From a checkpoint of a small transformer trained on Wikipedia.
Architecture: RMSNorm before each block, rotary positions, no biases in attention or MLP, untied embeddings, attention and MLP in parallel.
Training: a variant of SOAP for these matrices, 150M tokens, 6243 steps.
Each number is 500 + 25 x the weight over its row's rms, rounded and kept within 0 to 999. Layers, rows and columns count from 0. Numbers have three digits each. The size before them is the row's rms in percent of the matrix's.

# layer 10 MLP up, 448x160, rms 0.0757, rows 335-447, columns 80-159
098:490521533455514473519502501516458486493535533482515484512505450488522496502520479454504501511489507526490466523458491559492485507480502497477492511510499467506487473500502477524553465491536478521514506514545517495555518489490487471466513471
103:503473511510495478462493500458528541501498473491469503476496487478518460515466530495502468514496508491474485528509548519451477490493498491495477466541490505547503491512537498499473502513549558506445438458511498468543516546497506472497456491
097:464439538481482513489505495538551486472475452476486504486517537524520490484501512499508577488515471525530452469519482491481458552511513462466502532531523474485502501516511478492501480482514455515514516519532512513537514459485487504487529492
098:444509495489497501491467518530528511506522507489495525518524505481537527479502524506479493458470445460508468493499470463513532537528465514513523487471527532493525493547443469501516449499514504491495543493532497493503488484536521467501563484
094:453499504496536484509497446519522459498496501546479497515484478523492501497500521488508504480486470492488519498529553520498487525537503508476486482526501488508516497495523518519508541505521491539486545473492509537482473416504484496467545507
100:545488475513491534494532513457532525514511524533492531500515514469453528532492495497514515483464485502504556549490516516480536516470479522490494469536495460484487547439424484511551504516505481499464501522500488536495522503475505556513497500
103:502501492478540518483462509457459522524511487530520475525508508554530516517487507476479527551476496494543525518510514508527497503510511520520498485528500472536483536463527521476465505493448513511503530461488506480452460527564473529459511491
087:486471496534517494529527510505497493463531477452515476516494516523508523495505453507477479491500549549552500483535447538523525532545510520503453503490482513502515545484510510477537468513481493509521560449502464517507488482501527484482473509
102:485518498530524536525522539507515492497504503476452495518528484493509507490497474458537490512517495545458504483474494490537461485490481484539496552480470493467508464507502500518456529500534509534519500540510555511526478507523475546501474523
106:494447517520473528544486490481498570519479510516486475508476510508510479534481486492445504499506516459533498464477491478487488464506479485497517510497488478477477494487489524514493483530529466462500489506499505499474497488504535469513515504
096:484526528458479494513522542483471547464493458516469496488505565494506490540511544543514484529482508511512502535517496494473510504486504495497485512493493487515551468490534461550516511522512490479518518454483506517507512496483468516488508489
090:508490482547493523478478501478512497469488463535518503494483513526535554526457509504475448515476514488466505492485520500515489512531492542499517500492491481508524505511508531500497531479518469486494473480545468546487508498502509518484513494
103:510517485541515469496475471497461505520505496484477557472551488505495551474540503533480467438475458484469511504503478523476519483498490494499479532477544569514458477526503502535501497487481497509486505474467479507505498511537490475465512456
104:510521524500476459524540505549543439487487526510525527459500489512492523440510482482458481474492505512512511478478493542535482498509510508490510504485492465509488482516501514526500505526545491472532506483514455514494486482521527492521524516
090:510465506500496532482504482530527510469529522484434509491551495475535485507538564516485516501544506506513492462506488459508493526487502513478531477541504509521524484466571466512522502501475487487502541536482494539485482476493487482485501501
094:538520521490480486516521515488489530522475528478537498521484507510491429501503461479471503460470466517479530467516509497449493483522497483510508564500517505481472442520476541497467495504540468520530478505489540498557521531472485499508515485
092:452453482467502500469495488462471473454482529471512494540517468456525535485491479479470494490498509532545482488507501522522501483480476470487558525492445496474508529515477521518483509534522550531494540482490459507511465504487467494457485497
103:461497545516478520500528487502521487521501491486462449470493524483481519556496549498526518493523494513470525486499504474519543502510516531534474530450483531503496499529496516520531509475495467499531514456503493497504491505507536491541494500
097:524494517530492502513467487532457555465469492489482516493487524438495519485521523494477489537522481464492487485545487471531496525518510523504530511519477521494485486485450496516499514496532501506536510490447499519507493514507501545475473508
103:504511466508521450514465439531462468538498489495538492483484493508494510511473526503507503499464504491489466487471509485514522527543473568467533468502542504519495481474518512440495507514504487501513464544467528535484525491501494479519526478
085:466500500529470487481519487448503545547470467509542565489529479501550490492500502486525504484513475510487502497501545430480482520504523461488456503482562510493508493474504531551479512529542491545502528497477485482494457482504479531467471508
099:498475498532499511480478532506525485534531503484521531546528504471475565539476511492499478510515491507481534479487469534501498505509478486479483493462512485492527502483467489499499463529526499484485523511536531499489478508446492529535513500
105:523538532491477542521504523488545533502542492493527515504500553513482475489483506528554539510509500479496443473493435508537497487511492496511493496471512478527497522521544531500523502497456470523468536483479533509508514445501498485498465555
113:522529527513512495484554437504551517517494500497473477497488509458507453469511491551470533523491481492511495512527480485479483517532518468477488460495537521524500498529502470478494476504460505507506473518537503537521534526483499514449527491
092:488527489516502540481490504459498482500495539509487474476509485524476533542491475487482521440517518513527536519506463498518513494509461520527528518549491488489490501436475501528537475492453515497519514556489525487564484521475472530521494504
108:503492481501486503535500508467492505495480552473459544490517484553533474464470503488509515494538550469550519531495499524517500481461545505500480479452482557480481475485468474481512467491544536528484484489530484484497553530507564514489494528
105:514540472485523508487511525494498474512462557491508517555510460496473482512484462490510517509518486507496507526474477490501460529490506441504523516438492486446466499519531523476453503514528500549502532509516516474492541515499529521520446481
099:512475507514508513492490485462487499487471502489508518521480511416456531530489555505492528470534468479497501503454509518519519474507513537490508494484516547527480491506491491504508541506459459487501488475520501497510539489519533466486484512
106:482511481516575511498447460492497509495584537557484500527493488492480499499556516536509532495542470499502467483506445502526539517502508493538481454499484503455501498493507513488517474493507455488483474523492498490528509483503503497516461518
106:481518496515486496532510495480472498499525496495468471537502501517506507475455497568496455479497519517425500461552481452508548517513532523494541499494487481525493484500508527505463508493482514531485486473528497472479511500501527454489491494
103:534492528498472521513544455490491500495519478482487514471505521502560510477509499567509513515505496529522541498475516495513499482532507522509498546496512545536483477498464522509488498456506500515545526503481504504530516490474496449516462526
109:486491477546528525456511520529492481496516521477497499545499444471508470541538520481475508483498483493504498530468530452557497479478524516516495481517478560510515504511547478534495499463524502477499518510470510503470535486503504453496528534
101:511545490504483482462516504513479506484432499500477493500539480515536480533510524546504474501444493507470532455470457526513559518488524455482477490480507544524478489478491521514542464493481492509537511524465521516450485540516496506503498491
081:487530472536462537448515477498507562472505495483483512477489512467532496518462495453542509485492492494480547510513523474530470508530472458495495509506497481490455514519502497529509500476486550468483456462478479505518466517481487536473497554
103:484490476466504491507542522503493529474491503514514503482496508474525553495555531480538524488450488486493504489493482449478496511551520494526570505541477502510500526476554524476518549492496505510481495502508519504544480495532497524506502516
112:506518529508473524484478526467536502473487501474508544497486470531486498495469505528471487514474509483474461493507545472505474463544476550506503519474486525493492505470500504528511534460468478475492485511474470475533521500509545469523474460
105:424512499488466476506537544511543490510478516509507513508480470495496487489515488506501483464549498480531454512496492478436482437460498464514530532457488490473478493518484523510508488454488507514503462511540466482534437517508528457521535529
104:496597501516476509529471521481549498465527482541477496455525498445520523538502518514536517495512488521509527480474525477518479484495513499471484519539486478512515499498494483503493500501461509518475567499536500537490496523460529537455469485
096:498524511467475490503545471511447505499480465512461550515524527502526557518488479542501490516473492517521479503530480480529501487464512501514503532500503503500485532516451511501497502520510521504476484542511456491512512496509445494530519499
097:548483465500512515498488471495524537497542504499525498530522459558484504520500504468453448527495490488484511502507510492486440529470507524499483488462537489445545513499486509488473465501510542443520483527528489477518482509505484511476475480
102:458505480524507505507527519500484492449512490539481526506477529504478513507487515508484460515506520500494517525516520463523489498502501500529473493516512480570555533477484537519512473490499509534525493516509440517534503507488494516528478547
110:469493480483481470504509553513479529449482492528475514497453474539476523498531486551505468460516501504484485527517519503480532523500509539471518501464493466468531501513507520495497530510498482489485479530508520534465490477563486528451494527
100:496481501509484465522505530475449475509486444521518482509491502483487478548504543491492491501464488501503517480474490508510451510450524465521487457476466526498499494501480461525487496539460506529499479505549486486534517517464495509508533541
100:527516514530489469535473512495480452513469550461519499498506440463508468498508524519488495476507467525514459554532475511465493499514518513497514523478498491510498499498481542522524484466474500469485506546490517506529512484517496511477500471
106:515503481519487472497467536473532516451509502510517488497488491490467497495510545473481434521473526576493498541497518478500525510521482474497477480472486509521455472511486534496476512445468517535473486507502470489502505542486476541476487533
103:453493457489487504480498511512469488479537482523476497482489476495520523534546528468515488521470498490539545535532508451511522537511479509479477540515509506512519497509543487487515464536460540486557508513457485539493495483505480504486504535
101:499527514514472516512485537506536520538478499499518503503485532528494454514444473448487508535531464517493472505525462492525515496508483512469536505529499485498467493460484497486524472487469514521491551512474483534473495526476472485495518498
095:488480515511480519510492489533476520540517508517455526520515478524471457462521547496548545491465492505477531504508511534499523493513492476479541477474517478482525499524483520471531489560548528476503499494495509496453478508460444534485521515
096:518511509466534464505519476481476515523436467570562512494503539524518494517528516505491483505487516482495513438497480531442533504530549492483515482462449487502461498474494482459494507489480481524555462488516491506473484482475490511499474469
118:484470504528483493520472499484526475487468511478520504481516455499521480464465472488495520493468433514501494523475508527514503519526511509538525487443547494523552480548465481530455483481525486479487482488527477489524470464511519483497506486
095:485535512459528497494529514489514508443501490504489529587487507483499520467511533482459520506480530539558545516453516483529497495490509504494497456478492446500468450520456508508483534478510444494526522463514491486531485490509515500519546485
106:474464497500494519514475485487522539515497512503496497524501462440513535543499510482497478528456504519536503467496514449509481446479523500555499527503509524505506529564519496523537490521534515473502499538535495506445551535490488528514473491
096:487490538449506507488524472485527462483473520488456464524488471517508498505522518492454534518494476503538501514490512498497499496520533472524473498509509489524546524478467490481486487469488425492443498493485464500489499499495470497468469512
093:506518506544485509519496464511576450540539477470465496451477501531478531503468485479466488496506531493480479529480523500478527551501533519482502473484512527521532532499542471495476514501492478508455498516462492491507479500513495508513500479
106:531527511494503517506451473513481494516528502495459451475499495497507470495582523517480516484521507491552522487520501501585505515476502519501506498499538509510528484530470523537505500467500499559535520522507499530512490532504499444494520538
099:487503515470555469530512501506470529520487488453529460476502483495542487458529465514465528498497515543522478512518501497501475574522517484517506524477479520473503489505503477529484506522504510463509535585504547468482435515530496509500471512
104:481517503498448539506519546480492515510507462495483511492515520520494488494467431476468531529483466506475481502492501498509458523491533492482482474510516497532523508527511515497509497469434472483529523491478516518517489447486526516506466506
108:525465497520513534510500509500516485536488518476496545544509524477502485496448494513485474558486505510490513504504415513452507511504503510508477556478550527500527487461496513504461512482480523486518510518570475488545486473510523488503472551
099:519498468501469533519480454513493540458559543507504458486460497509495528496450496518497499509470490478486498541516549462486486467496515492500490504539512522510472479490542467485532537494499510475487525465445486520540506476498522482514499480
099:514508504533516507531485514473496499499501492504520488529518497522493541495519489526490520514502493474423502505508478503494521479531521501455520494516449502546458509450484491477522513498495553547479486489509505504543486517492537455486496483
095:495478530488476515502488496452520458483505488528478490512500519479482481466481504530483480516466491514529456501497502538467519486511544504496504513529491505489494514495531507487514464482519446433521529535457481526536456490487514500482503497
090:521510482463461495490491495519479484500512522465499496521509515439479469527505509514511539509496489498553509485493443476487522525549474480495479496518488470473499524543529521482524554491512524515516471501527466472513484493496541490472516505
105:498504515492467439482501524506502508527483506555489468522468552491535517482539456501510515490521498460470475486515503498527482478491517462491553487476503503486467519527527484558480450537504521487476501498468494506520436487540473489483479487
099:519476490498528515527548510504469476511440494523511499493485531512538521533506506475521517530521528518485507505474502476517514520472496479520448528479491444484555479499490487494485483471475479522521503488505509519502520481508491541504471450
086:513516476507504605494499483555557519525452535469542495520490490542484484487546504451491509516517488534529485498497513486500515503502508492518469497508521495520488468509481492514474501522501511513518471478520483503520520483522502497499534488
113:474528525467519502476490498476496515492481489455532446490518521497538480508509486496515459511462480507558480535510429451486484502535487564499490488513476501524497506485529515468514507487534510523482432535495522477488472502517522504532515517
097:523502472515474487471484533494496524479496522507455422496520485495497510468488455474505528527496474489512476492488513455481499517526451515458502479475538509536521483497528471496522520500445513501555494496492505499474495527466494445518445542
101:521470510518470495534490524562522502493453506459540520521476514486490492504457486513498510477570506497473474458496521505513502506492496450506498518496557527517504477480499510469493489486515472496511497495541514495499468499525438506525492440
095:547500477521497528530505510482552460539535498516478537502539543506474484506520551486535520488553516482501483445498513495475474510483517468461528573487502488522525514499461523484496486512470463495526487522480501492494493492460531485455539497
104:466502524514459517475533537558452524519482472530576505532502427458474520475479491500510497476525463480530511508505492520487511516527505473516529505536503445474482510517479495494492495497509527505476474529524520465508502482506511502440482479
097:484482518490487493471464498490443462528475498441500481554465498489490458512513517494495500496479542479530509508515510473480506477483496501491488480521481490464517497496474478456492530534501492519499528530459539492492515518491500529521504508
098:522521511499451493523525494510510459513511546496530510518505539475482518517506502474493464464515506511524549493511522528526494518476460485534533472530501514493468508474467479531545457527510498520499472438494489535504520494501500505527507496
102:494482503486520509541468500487483463464475483538482513483428491538466542502498527489475573518489551499505476509463524489488494516511536551508532489517518510483516543509487499554513491518511524511485500469463497495501523477492471491505517508
088:511477491498518472470496491475489505541519523494513536468520497525483514470523480456513491504492514486525561498554445518460492475449498504473480505490537483549511503510505481503511504499478507468496561512521491519468465484517507457453492479
096:465556503499483513495476488535447517520488513468468499497523526460442502487479499470483463523519505455491466497521424565481489477500471535504476513526489493500553467555521485497515529472461520464487551489536474487508509489525472541507474508
109:549463495466502519522492522510518503507521476455441525511497543442529512494522478514465499504473512430496497476464513496476476509501506506463521519559458546497469533467514526527492506502517517501499522508494488531513490489483525482436510533
099:510510476495484512510518492504437506500484509472500488525481492543506459463537486507515556484516493518560472501494526496535473514521500457477507455524465530482559515536481477476529514540507514519552508525513490525532459514530495514465479515
107:496504528473514468490482482486506483489513537509488490472530528511515528476506490471455465448468516459490500479499500538508523498536546514531504491478468499479522522539461526480501509482511486478502485489504478483499549484484556465478451540
089:495465527461537502483439487484527479500514526502475456492527452493507449504504499492491584514483463499525510528554480492554476513553511436493462480499468485493458494508491492484466435497541498466466448487506542486478505499530505473440480496
097:462473520495515517511473552514490501486472473513490496523499456522475445534497513504491453520497533486500490461515519491456526499501539510480475515488539510534504517487501528538527465472465473491498516513490452498445478492565497483463494511
104:480503523479467443499475532466498489478472533499513519517465492513508488548486465509551488520522457519483501517513507496536488487532494531482478525493508500504527469531522489474511486486485545486515485485493463473491479504489488496497521564
097:542478506516482449494502510481485507508508553541454515503506480499494460555501484532470511498551486509482503471500503543533506467513473442497511469504497483458486501474482493502510493517463491531475526516513459460493501531460478491478498471
098:497461492518486530508514475514478529520487469535485512495438530550517509493499497449509485490511519485493542494496510515507493494476478459495494524470528498484509486468474524504475515552506527505563528475490508487509519509510494462482545508
107:509500475479544466446500533504478495452481514488503492515463548465547539485485527479495517532518485527463457520522551513489503542507521499489494474473514524528503473497487488502495510505500507493552518508518522471468497484484551505515520519
102:485482524501492483490517532512471448482482480479514468493518496486471492497508509467518490505515540430521503515510535535501524511469491478499515478512456496496493499471490483490513500527511501423499470470484509485496511504468481519510517482
096:494464508453504472535460457487531477449480513486477504504494503526488484507545513538527495482530494495526491525500467478466528516493514504502491504516526519533512536503523495561559483452473506461503480512473469539481528494524475530476500505
097:495508532500487528514498490495534505495465516501513472505535463532496478494480528503512490504479521482503492510501469509511477466494524525489514531496506507523518523480481486489500459492518522468455512522479555477457556458488566491485492504
113:480485537482482515515493539499543493524510515547505511533499467467464492511528519491540523537494490451503509474529539497457520571553486508525474490485506512509481518505523505507514488461495492509499473494491501491495508504544503479519488526
101:510527513483504525516490470505514517512484504489466502521544444515477528499463480490469476497533504430517519465497488543485499500465543536536527513533479492483462481490463516513458470514506490507543492482509538532511535513532476492453496498
095:497491491552519475465492517531488530465467533485515521526514525475464527517512512473496480447486470493536480466480511500507504502517510452513505509528477455442504518534512499524525473514472498502486480508503470515516538489441512501532491502
104:502499506488490502476514479516504509503495501516504503503494431450487521496481482503505512501495480471462517541469492530518526511518524442525487489528507486499503532537496506486466509461474505523507485496520484499442541529485487554504501516
091:480503516532500524453458457520557492541508507502520494447489531512478483519487505499472490463526507487438511548491461500462477503497476506529502498461540531484490534495488543504508486520501533517529479490496501520450452494498496531465539518
102:518477510504489508490567476553523506493510515499482510526460498500492545462509497479506444506504463481528449478483458511521496515435505521490499494476522557546495527530463498496465522539507529513453507498508482485456539494501495517534481501
085:465504539516474493496519519512473440500516535498544503455472503516472521492441479498474504487461548510490493483484512482477507515492478544495534489476522446521532476479481520478507509514498494506502515443529463510507497528513512518562513496
097:488513532496495489539523493546521495492475534486509557504512510497488489453491505465543507493529505515496466513531488517550515468495484506492531513493485554500487531512515499549491483501500484539539440452481500490475496501536503520528493476
099:533496467473512500508465535511507507538497490481507495545542518484471461491517502526444468569468502454510532505522514512501492542490492480482522501499486527477482496497513528492524492490526483508498537531503543500501481454467500499494480486
096:505477498510509482479473494479508489511535477479538473467515525505534490485491498475497501508542524520474520506504522484521567518539433478480520518529566515539511456478477455498531480494520483543494529543497516463473487489506528457485528526
097:526526484543498548458500489520504531493487485538504497500438518530492480476430494514546481463489483441521481521532533521499479476523501513521509519491478520460496544511481485514472492497451467508544527497497513504561476447461496495512531494
099:504429487526524498482502517497518495512501487539499494515530497473530509529522524540482482454479472498501538495461449460526489480474463541556524510519499492445529466514511529532534510511491494489492533511486489493511498495471495456482485543
102:505509503526502503483491457498491477513460487441533530516481472530489492521501496536504536503485476487527495487471495492483498479511480504503468500511522500488487529526516515549479525562516530496493480504479515461500509506508500544528474507
107:507533533494494493468479516501529530466522479502509491498459519491501457479499533510487492492499510544507491498542514501508490516516496473487492497470519545472504497490482499443515478502494470520508455488472516499503558511566522514472528516
109:516509495476545526530503517471495509483593496467496471487519489513511494495497493535562501464490515508509532521475512472552481506486492512516499537546522487485486477525486538535561479459509498488488456518504495457541512468533507500482511488
094:442482455529473485510491471513478492492459471508547518466527466489503490512467458515542473499504525482499522486523484498460482471536508456508520509500502519550520503517526467484495516521473528496495506529465517505480516499521471541519489425
093:557444492466532506494487512444528508492504505532506546511513474457501502526544519546533475524520478512478491463514508502506533482485514492475536509524520523492498524459528533461531523459472486501512486503520500518511525525521486527508488495
096:509484500512512500517491520523515565475513486511510476488506527536466505514535535501472506515504496465508508483518502482492475454510481572452519469510465497536497553524529487502497504552486461488504530533536469486490530493537509500500472487
100:468484482523518493488526508504483518476476457501477506483494516488476493571499471491512514506506523457449507461501499481484485513507486501502493490525533485488496533488507529536489542483519580466446474518442452546488495529513507456495507502
104:473487502465542446550513526538527454476522534538441516467489503495467502491518551518468525494511495503491530518549464493477529511486449489509515483526521513526436489441500500481496510472486505510468481488503487542454487528486514511527541521
107:489495500472495537515511470458514458500466494481529462528493482496528495522519481502547490537534503494486528533505517489485491489509483561501473504485503472548510462489491521535532493494496522487477533522508543501516487512506515468464512489
102:537527536506484510509536514544554523491462450501512528527501484484507489448489506511453488486515493553494467508512467514481508527482499476474470495488508464501530522490494446494491473492470498473532485527484476484542523509533508467473455495
106:517505505501469481501492492563480525489504509481510488537518513477533550473481506562549514511532451438463491486497509440507476511506479520481457508514479492494493503468491506498525483502500539493505513497510510478530503482522478525522461493
096:497482491541484516501531481531494517485526516466480517494476490485457483486531532497483500486495466492506502506489511523484492494511481514499489498509507502486522490471552565506484450532499532473516520543554495478492545463502497489504501505
102:531528496523519531524534529524519504516512497495476483490465503450497516477496516508474482457511474528474520511509482473503499508504509482481496479481526516510474530487508506488479536509476465488424531513482493471517508467531517526487454503
104:467476496478508502504471478525489498454477514513516559480499475451521476496518490504457501524458466525511508536531497477475500508520479503528495460531482529515507502499496498506552506475476478476509516507527515485478475504503516476522521505